config = dict(
    num_attention_heads=2,
    num_key_value_heads=1,
    head_dim=64,
    intermediate_size=640,
    hidden_act='squared_relu',
    norm='rmsnorm',
    norm_place='pre',
    init_std_qkv=0.048,
    optimizer='muon_variant',
    lr_mult_o=3.0,
    decay_shape='linear',
    final_lr_fraction=0.05,
)
Each number is 500 + 25 x the weight over the matrix's rms, rounded and kept within 0 to 999. Layers, rows and columns count from 0. Numbers have three digits each.

# layer 22 attention query, 128x160, rms 0.159, rows 0-27,64-91, columns 128-159
507507507496507518509506500503498513495494512500498480494513487505474517508502528480481509477506
471507479501548509479497502519550514480477473505503502467495502518513476500500514494544505502504
472546500480544490523501479501519490473492482474506546477505512476525471491452480519547515501488
484468496510482483496485488488461483503480533489489505533515493500480471501556522532472477533468
532512520471494517533503499500524525534490520469510509496467508513475508493461491481491525485516
484506522463537485500507528496501528456518480507502503505493539488495501499462510503505507516514
522478531480495487537493515510511473520463554499510512468522485508467504503524474475489500510472
512490506492489517497502509464479527494496512488502506519492503494467538498484507484479479498485
494514485507492471461464497522508498509495462518505483528498523499501499500483518543503508492514
493525481505527526507504503465487523476509480482479518484493487497500500506468494459501521526504
492472498464499498488479493526472494489471506482526510513502472529505522493532455517492471546489
522478488503520493514464512485501501491517463512477499501506498488488494508514491482523452490513
517505494472496541502518451491501494511518534491471496502509471482504475484518481485520538548534
518535521530495491545508488476531516484486549499530522482495477500520438481514496505511484539500
497476492491503465500520530526442530487465523461502514490449491484491530488493489492502478507519
469473537514423505510521517515491508526509521502542543487474466526479502507512495512443478515490
471533489512497458523485493533487506520484527474533493494518511496524465533501497498517496536515
495530503508483534483504533547486489512513490483481515524518517530514505520469485483500516522539
515482493472495531493468520486527456501474540518548504465502469538475470543476519454440521524506
530540469523484519502477535511499508486509475483497442525473487445531494460512531518487478481484
522481500533538482522487488493465495479538502544492463520499523483489483544521474496519437471487
507501468475465514483523504475552507517540478510508526519469513512470498489523493460555484501510
504485512491488492504473504506444532554564473482503513505512503476470501513500491535440451483536
474451513516476529544545505465496507494508523476547532473526489480491500465547425489515526482513
479522527545500463493412528472511542486542483506522472519442425512530431526464523483520466535517
543499495477461478483515469510526499470472553479507564489456482495517492489456508478493503479495
475461485473474483484484531502479533426544515443548453488528465512441466570497521497547527486453
484543522505482484481506542465500477474502520457485466503458537524480473435523442488469474481494
498529502460506525502490489494533492501472495498514498528511507481490509503499513502477532484518
480484489494496479493482507503481506508496486494496491491488489487518480490462494471497518498479
506489500517543482503513506466485517475536500505498515505501531487537479509481452521514484544496
527479532505511481500471442487490467528505502497493500507490520503482513474534478516474475506482
480494505475525524551492527480501531507488490497498506486506499505510506463460496487501508492521
490487466473542494534517506505528531474503514524529469527499511528502500484482498471515517490502
506469492495497461489470479521514476495489530495514498478495509501478485516489515511508478487526
520509479536525455506526490472512532483534487482476491484490485426488524503545528465504495489447
471470498538502467472478489436490474486497492519492506486529496478508511483541499497485478516494
495486504452556504483497520500464535482482515509520496515484489503538508525491480510531543557473
472479475468522542480504470509482506472498522477531495565542477517512466468533488529524488534514
490526468456537520504453528483488494470506454478503457490506465546480500516498490467469503455548
517473477492531472467493499481516503542492475492492478464491483489521530496524506473477506478506
493508470524504470506517484484527483545472508470483529442484501498507478480552468506476503489491
492505539509472483512499505515474458467469524482512497463477528502486506480522513510495537504542
495508513517496492495491469528520519529519488490515442494492533506514495505515507507472494506464
505511472520497489478526498534532501502503475481522490522540485492515471504485527504495526524497
459509509489497481467498533522514518475543509519516489503488509504485488495476514480518549507482
488501482474485556532452509454495421481461518512534501472487495533466494536506484510471544494510
544513517470510487497498529508488527514524525477490473479475503510507521471515511465494491444524
501482538531464483540513490457479455457490493512487443481465504501474486508470470469449463539518
493515431459478566473495490511580524482507491500518531533523514529433494529488548446537502476493
500504501504487477463521544497502512475531499489528478477520491549505537518517465546466480454505
487521555508507442519517515456483427484500525490501504459466502458515486468529467529519489493520
542532550532541501481486503498523486541530456488540478539482452531529467558449505529507503496488
514468513484455524499543463509543479492531494505475501503459539514512481451492514514461453525459
462498466481498512510509501510529537491528537464505462509554463478445491509492511441527491492503
491488522521505533516499526448469480478463556457462486474460480540477519417526481498410463521523
# layer 22 attention key, 64x160, rms 0.146, rows 0-26, columns 128-159
481488495501516500486498456491510498491491477498512487514508491517518494482504521481496505488507
475514495482518499499494491500527530503489480490487478482518491515513483505516502508498485498502
493497518499535452497533458503506483481518497522513532506534514514496465484475478486512516520488
510486537526488475487497513504493469494512517489513508500502510465475498485520510493507481512466
507513526481501495517525500483503532511482492499508515475454494506466514503472482497498521480522
441504492477520499486513500523521511477488495506524482526522528505505487455513520510497460522527
498495522510516468515503510505511513505523521496526494470496510466489514500466499490503500502493
513463477524494479496519467482489500507485514476485515520525516472499503463523499478505494493494
492480481483477487479496485500507485506453500521471505529501518526518485452518508516477497478506
502499483511489512497500465492504501485464506503477529501509510480521483512499480489521496539515
500492498481491516489494510538491522507500519489490491524557485515484511520522463492516453551529
527501492509498455482463533486485531487521475499496501502505473539487524466534511502499488477530
502476492467489497463520490500502487493477540499481506492476493467501494495530468487530462507501
521509510527508477554507504517527491487487484513508506468516497496485495460507498468481503497466
505510482490523497479477539513434497480453515507520523474462505494495558476514503566494518510523
476504500505451525499492472549506512519496478497499489502493503497496517509476505512474492505534
495520528508457503546534493544568499555510482511508495459511501524492499515497462487507530473509
492545472485455539503474529526469486495464474485492535509487508501533482514446518509489525489500
489511524434523503546469566487541447534460526509581518453519474578523527540512478442460533483482
495502524495479530479491476477506498492506479491506434513465496444524506464508489479505497529543
539510533534488469566508522516453444472542498518511493470478522513470514488451485462500490499487
495529476497443498535533483480564512496519457516496506508476511509448506483467548439575482479516
549468505501543439460532511489467490496534502491527518453498501476507503487507461528463447457487
466460524493502480498533558464479491480496537501537504487457461490521517454549460504520505506523
517476551519509455517472501508485521525504478505555474527480444459506483519456507509513539516473
561446491451485426516499493547516499478500587499531524514481501497480465433488500504481480510478
468510494464454488467534516501488567447552523439536454489512463494434494502508510456545516480486